Each number is 128 + 24 x the weight over its row's rms, rounded and kept within 0 to 255. Layers, rows and columns count from 0. Numbers have three digits each. The size before them is the row's rms in percent of the matrix's.

# layer 2 MLP down, 256x1024, rms 0.0425, rows 0-99, columns 384-447
101:114142119142160121084128124138126169180175109147165151171117098057149181102133149146105134120106138141167164169113098150072157124145140147116137109110090135102133139101159127094120175141134115
100:132139130154129142113094145141138061120101152169143148158132084112119132159113102093140143091135133115139151114104145145149139120153147110109122127138085143130191108140147129108132145121104140
101:111117127121174127081110164151150132098153124145120089119168121072104097137146119138087118159143112158164113154149079128137109128130127116130125111119092145118159167108146148130147096099154165
100:138102108145158082108148180122116070108147135166129151139139156164132161117138149148128154061128095103133124165109124157107114144117114157125150073139113114142134125157120147108169117143103161
100:160149154108084116113146111164122128117133087132128126121128104100119137102121127117134128119112133149171089135134152119113120136154133136042141101115121088067128088131134148156127166092137130
097:076095115095140131138144129149140098105134074100135127122136103161138144120179155111152133146090130105104151108118149137136115114102083118131115161109125167126121154149098139165109105107118122
104:113114129160082072170110107141128145120132138146126117114136161094120163148117074116127114117113164129131098118143142120142126123093121119095150118118172143139139071075084145138145111099100101
096:156104159111169121076113075110128137179127077163158134127119143089108138136134108106093143134136114101099094157174159141139120116115147083166127162165147089097104118120109128086160145125093124
095:126131138138150120084086159112110135113147142095145119117102143122116120161117102183092120144118076092156157120149121102128152109125145154105141111141127087163075160084134142159088132151123154
098:154159076150132178131123104107124168153108108105152139187119112101132155144150147121118191140075156125157146096154086112132102126081145141144161071116143105115098121140128124181095143183178104
097:136141128117111106148154193088085177156145099128115178117134114093155197152109122128183098113134134109137112100167108154105122146093108097149140105152119126110094155133120111131108120161117119
100:131142122116115133126109112118134161120113127134099103112102124129164095128123139126154165104091170119123123128190133097119138126160167138152092115111120110107160126154154113123107136110104132
104:078117134144125146157138148098132115132118105135129137125159120161097113112143141068139135124086124086117127155141154142147137135137108123159203122152161103099125106070154173143166121121115070
096:160138126152106160149058086140134171084134079103120119126118094132120129135150144140127127113078117103135129124164123127159109124116134126124132117100148123111167116100134096143088130135112110
100:156145148154127117147133098126115063034109082155125120175152119149135143102089132138135093159113166146163113121121126122148131117165140155101149137139148131093137122140142125131143113180136128
096:139113125139146116107115149139141135118125169125133131145150095116107129154114114131139178117152127135084139116129127116103173159102126112142120109095169128170147120148083115129185149109144107
103:143115112090136105140125139143140153102093091068164124144081127164128111122127109134088106102162087139123142144136141140098102141108188129177103170122168113152137197154149140078116160146139161
103:144112140100140129074148105134140187117194080151126098115155131147124151136107119095093115094102167167149112124109145112165109149125170105142141120138140132100124061137148122074118102133142173
111:134125144096101159112146135097150158141135128118128133096142107130148152148130148144108156125104136132093097128138114151129109106173158172125151139125127120082097126119119148093130147135136160
100:148113123138116129125097119116125152077168176113118169112140090136118148063165149163118108135132094132125107107107119119115112108108115135141117093081126117133120128111139155066118136165117139
096:094137139131100087115135146128122170091152148094119109154108123183128102134139146152131162166087102113091125151160133164154119109099161054118081119110177138116113126128131142130096140135153178
102:160099120161136131109132102102139129119114139044173138132092108110136122130110139099113140093102103116141202134111135126139087167087114112124138148110125135129103093129136150110148121147118129
107:111117135144109136072153136167137137143115118130151148153078143141083097133135175106164127162172076142100120118150141094109132135126146146144130111136069151108112163148113095058141113113093126
102:126129155105144134094096151172120147126143134095090101163151129163132127106123130111104138115098091119124138118110121148139088092110139114111153090107141137144101085144135135104116126134125136
092:151098107137131127112127144093112160117079129150071095110128125156110113141138152131103148154151118095176095133156111115107180113081158123141131221118127132114124137122111110172134156091124110
103:147115127140150146122118110068126121170138126106129085132134096112118104153161148105114150129165156108118137131122119146141125161095164128171151162095124140153077116134081119156157166150118169
096:121125134135108138158128156122147101133144126094118047106141110114129138127106142146098131168107150154103155077108127147183159109118144107099133155130191171116141135143131131179154087092128128
102:156159170123136133118119105099132113143108077118208106118122148105112124153138077139107145109109123120189137141090126094134163136133125138122107112120150134149140126162096098110091128082134124
109:157131123100146114134119120117138174097112093107118122149130113124129170127124132139089155120133108170131099113186128083114141149132198128117173063137110109133113121123132137107161110139107106
099:117127142125130122110131156099105170134147091155161113168154105159130192095159159110109182138135119157117135162203107148159127159129156096127174045113161148086136132129088127114147063156114150
102:094078152106099123162131159135135174112079103116114139154163118082097163134129110124160108137143138143088161136148088056127138107153173133130141155124144099174079136136129160086129176147121143
102:121139156109189132131142177128132118119150142133132105138096138116123134121121157127140198135090086120081100132094125157148143118112160105144179111154149120135131110172092123103176074124114119
104:147111132081132120138119120134112062160134054124174137137123118137164127150102125079100121149156134113139143178136114120123155112110122097068112129152144143122149172109125113121138118105132098
101:139137147112123150115177111113116130094117136125124091154147076078103125152120115108146116139170121179128127147128085149105136169143142166131157087153123161140153140121121116137109139122181115
096:102104102065105140136160121151093146165113169111174079131147091121098166126159135142092115084142138127128128092080133162136125100078106152143120117140121110162144135148154088111101086148121118
097:102108148156141120114098155167144098159155193156136098137101129154133138127131111095088159100136125135084123152111083136100072129099116169149153139131132138174122132101096162105157173112131093
093:146170176129147122143100162163119152076049101127105166137136103139162105091183137149103164126115130129125115136087101135108127129140080156078109114144095160124119142108083094126158117114130138
102:119130123144147107131108143126110096154094173165091105106109156161125105112143139152171092088141140135133181167156163132076093180117143141169145139154096095144133131111145122146128087145132119
102:135138095119106142122102114169150109116133109080147142109139129123134137122141125120127099132118113159123155110160135111166126163102145130089146099079133128162114140118156125157087102128141153
100:160141128145089113120124157075080190138125136129118118134123112175134153134105126116157147176104111147116133111096109125102156112122118119106136120121102108112140132147171121103124184125132187
097:165112133141131105103164115126102118135129125115094084148104172117124130104105092137139145127115117161149115096119133093150159138157099092109092106169157155055136110130134085107103119162110152
099:127169128133130100103132133107122151099123146133109107119152098115171128123119153121128143155122126128090155156145152122145121141102164111098193085144138162121157161119113158125084127129126118
097:117120123117131153157156125167119110169148074100124136114095194166131099133130096153144181160124097126094178121138113103180141123170117131134109103188162111165143135122144144080120112121133186
102:129104053123127126146126111101105130144109141137105139129123146105108134157114148132095167075097161115132181128116110109132129091111127093154143096147071084106116131094114131159096150111137132
103:122120163068126146141166147127144146196128102139057154186127114112142115128131160169112122124197154137127131140145130137173119140146134093118098103139108149145149146100144159148114104122109121
096:103111143148148146113125074135131124149141108123122123161123097111147133088116113169135133155121136142159151109196173129120108113154133107127119110133154102122110134112109132174182143124115096
101:151124131137156142162111116197138086134135123081138181118121099102122103114156132142120160122146160104144133174101105109118117149151125134096129085109155147141151139114091127111178164109099097
099:139131099127131111126141096108164157098112136151109134176136106152137177125148118174138151174113113125114089132106139123176140169107156095088135137108135130140143148115079099165127090116115139
104:135080114049136129128114148064127169128082148142082159125123158119138136123107128154114136114114138058169131129146127134163117138164110160137110102155105100109134155118138135136178147119116111
103:124089157160120103128099147156117136135143154142161170127142160116093162150113128116077099112116146095153139133171110119149123127111170114136131112155163116126128152133113163131098059147103138
100:091148161116134106161110073111134141139132116156141111124156168130134130131122166110155106143138131128159153169120112128129141123107112153159132137080121150126162141162087157143171174114117149
094:100138153146107155109097129128151162181132100114137147136106085125125109097130142130121128104139135137100102101083138114138145160153111100116106132104129122101165160102162102110151117159132087
096:103130113178217152161097102135117092122159124111150165150142133086123115148130132158127087136146171083141132117143127109110157089092107137126127146085130135102087144121100111063146107101152151
104:155159139124152129157089103109120117102154116123139095138122086131105118150133138157090127119112083118110120126140080105105107118085142127159118161148121117114138120156113155135113124130132119
102:123109155150117117088157106125116179144138097164117147123112124130113064113072135133078124120168168150109184131159130119149144132107089120113061184135094142131161145133122096141136168167110127
097:103118177077087183130092121123106096104169133132171101136135120152131122142094110131125081147170145170132120122179152136112138135135128102102146132116153135148104150154131116139117155149103111
102:164113137144117109127075111124183154128099130124121105145133101163146116096129100139128087095162118108164132123144173134109093134105123148146122121112104103151114135127147151136112114147145096
097:096134132134138106127176197166109119109123115109111118147154135114087113140157123134082163136135139164141080075110100109119146156141123133146137154150100109152093128094107071070152106110154148
094:096095129153150154106141169166118088122091118120127122132156107063145169137113180117117139121132139118140115136124150094139148149081116123174144114128128147081212077148142146136166116120140139
097:109127129117098095123133123105163148152174133132131142109104127091110124090144121111121123104161084150158101106170151102150145130123133141135146135116129135130173152124167102100118170132122156
099:150121114109129137104136145126105151149144124120128160107120141168151116130150135126117123132144050129108118105109127112107134153180116123176125160081132071157136130099116133128167149128133100
106:118155138095108142093126092123139129126169137096149112123130154133120130172120139074144118136126153095132172082117123148100113118165135114154128100132074138087149128139144161122120127096137131
097:140102083090150120177143125119096127168122180131102133091148146116111105168122147126124117099128113147155157121121107123179089183143149134098159131157131109152188127080137133181095125142137142
098:098143177163124133145177126117153106111128091114178112120156117088130105101125116129104147112146105096125089126121121109121116117112115151127156143178157157117098146142157084100126135129135164
101:201111129127153123154070129136084189084113120122109178132115111154114130116082168108110159124104108141118152118102110159132142126119136123128080173160155135120137122115105149213165143145130137
099:132090124087163127113117145098141128174114142117115121147127129122104154112134123129131155164110105155168152129125085154121157115114148166122132125157098117150108125141152096131137062118129130
100:105178117118155149175142155125140073139149152144117111153169104151142095146153129132115112117150127102140091154098168096137111158134109090124111133159167108132135172126055146148134097133111155
104:163138143168119133145127082155111112167096067144142136137123148118149163139161082131146123113140167158119137131132134142131113163181116132111147121104117107169120149133117140122137152147127148
102:157136126160080160131152108169117149113102149120146163137187114132127112137102142095112128091113151153174157142141089148101103113114158151112173086102141113112145135163121150146099105125132119
096:119095134085110129103078121138095101079144104136125150127111123141152114140108144151145155094100097128128047112114150165147080152142123165108118165107106122131114071085116085144183155162097103
101:104071119156145099146152169142121136153135121160170111140125144117104147155075129126134167147095113138180163108171091109139126106167125148123123125100116132113088120177105159130130173116142129
097:118131101150160099128146126156121082129103118084121179159113106103130168122090119145118130109146088106157118083158122128115139140115143153183170137175110110088069128157112143143137133125133145
099:126124156121152110132166154144129115099118128136139129080170151148114103148107157119123167107135126131083140144117159157136134139095094123096122097136131113150149128148125135140117111103145168
108:117121144098151107131141126166158104113169090112106169128108086163089122094123126174063165095173121116105111140102126166135123140142147155137113122146134138114141111114177112105135172140121139
101:106105115200114113146114165161123120132098135114152132127133164124160144124153110111105114131109158139193157141096100149132140136127101151094092141106119157131118123139042131153142104196114092
101:126128123174153123123133091141137134154123103123099094115134104168098132122154115098093136170160142124078181148140157116135176123182109104134113142155143099096148116145093128083107154109142076
102:152133114132084127079157134092104120083160169129122104140138116056128119141123112113155134102097158095104144137177121117114136096099145154119075134071145164130130120101095081137162171127112140
090:149139194153104157156136119105174122114100146161127117159141137108122130132096117122096108142162135123086148155155136096126143140119137132088120034106143154161129091148124124054079122112141100
096:142132085128104078148139157129152158122119150130139129109147116144172124132115125128138148131186117115131109131084132151147106139128100101153095145124108178149160153144113119070136156137094132
104:155144106128119150160147129126149108114165177114107104111137149135138093143123130137139090134187084149066171094134101120140093104131122155119125131150129120150178151116132110111133113122122135
102:139150099113142093121154155171125100093170121098167109120112137113125099099140135098143132132088115106183160125107130150127126154152157121122126143092207131151161121121085139114197121111128158
094:116118151116120118143111110120115123094149148094150177129142130133090102126138081125142149139125159124104142147154145137115142102116145145117132137159162112160088118138133134159108091124117156
095:097146110159142146114101109154124106109094121151104126152136128105108147116131151162098139145143099125129100160081147122136180116132075105155105162119131113075169125121141147132107132120126112
104:099142109145142109130139112065138124115138157126163134108138104074117188097149143123146119144087137162096103145119087160102093098131147107129152127094129119121137137133121120134086139136101154
099:118109116148141142116108134128115128114138157159148080123144167097142148158144108145130123107108129161101139139145116118114135129150140082157126107126105139169096085099105162118100110098082113
102:160122132115115104118123129120146073115122121105179133123122147137088108120116206112137126144128153092146154130109136138185129125115147116140148132120144134127123125149187122159142123111145165
107:129151120077139115169153150106139133118091137127130167146100129089123128163154100078141163171130123104141112125129199155134124145135190140157139123134117158146137106124149147110157124145134106
089:168134108100143139112139133140155114120088142135140148080140081156180143147141089099155113178102089094108107157142149179131109146125127126156131109114097150115124104087128152100133128115099106
096:138137122152148108130159125123106137059130127137134130141104100136150131142147149163104117134121112141130123112175130091122116134150128169118135146140134175125119106176108152048159139150140105
102:122110125133113122155109102145125108139125149125092119107149159135095145148108158113104143117129129102141064114077144116107097139083129129159123176133126142103133154141127181144109136111137157
098:150115158114150139099128157124099157167143143084135188118134133142138154102140103151126134139131121132157136109147150124110124095112129092106157138164070157158152081153138151141161118134102128
101:112139142110126169116112126115154129102084138137135155131109119159119109129137119148103048119121141129142107174125106113103138160173159101117070116135189097170128104105153150152123047138108146
095:127144102129136136139121097160110177151177169122128134096137140144153170111135122139083126138132133127141160131121110141131138122122142114095106166124105136167093100153130146130121113127149095
095:122150136095160169154116125125135111090153122133119128113096116183125179111182125138128138135100135109147157137088079104112149073121130133102158140143080102098122103118115110149133118139117143
100:128132121106108145133074125130152150155125145180118148128107138100129130110136150132077099088151101117171142127145142104094097079115106149128168121155085162125108101126109110168139112178127110
101:135145108131158114137126162151143126081115171152151127137129141085157179131145123183144127093177128094103137119106101124142135167170143097135062170154086138159158156107132171136147120127140144
099:132069102098139122144175102110164181155155118086105152150132132136146130129111105097111099163112113093150136082163084118120080156086118084132110122153142141145178089126146145142126112149116168
103:182127125113133163108085144100126134109124150123181090128166119104159115136093134130094103120121142080105124131129108124128133102105101150193127131090114110072145148118108083178101085085118128
095:144126138127083110110139114112112131104099130086111107129120119146094123147110124146159163166082133140103192138135131106147156145189145104152061128127158141140120157163119174138133148163142174
095:120108157149135124121115128148142144164113088181104118129119117165132117125153134137191114133092119156144118139138114104156112147137128113092171150143097088122147116104157105115144181118122121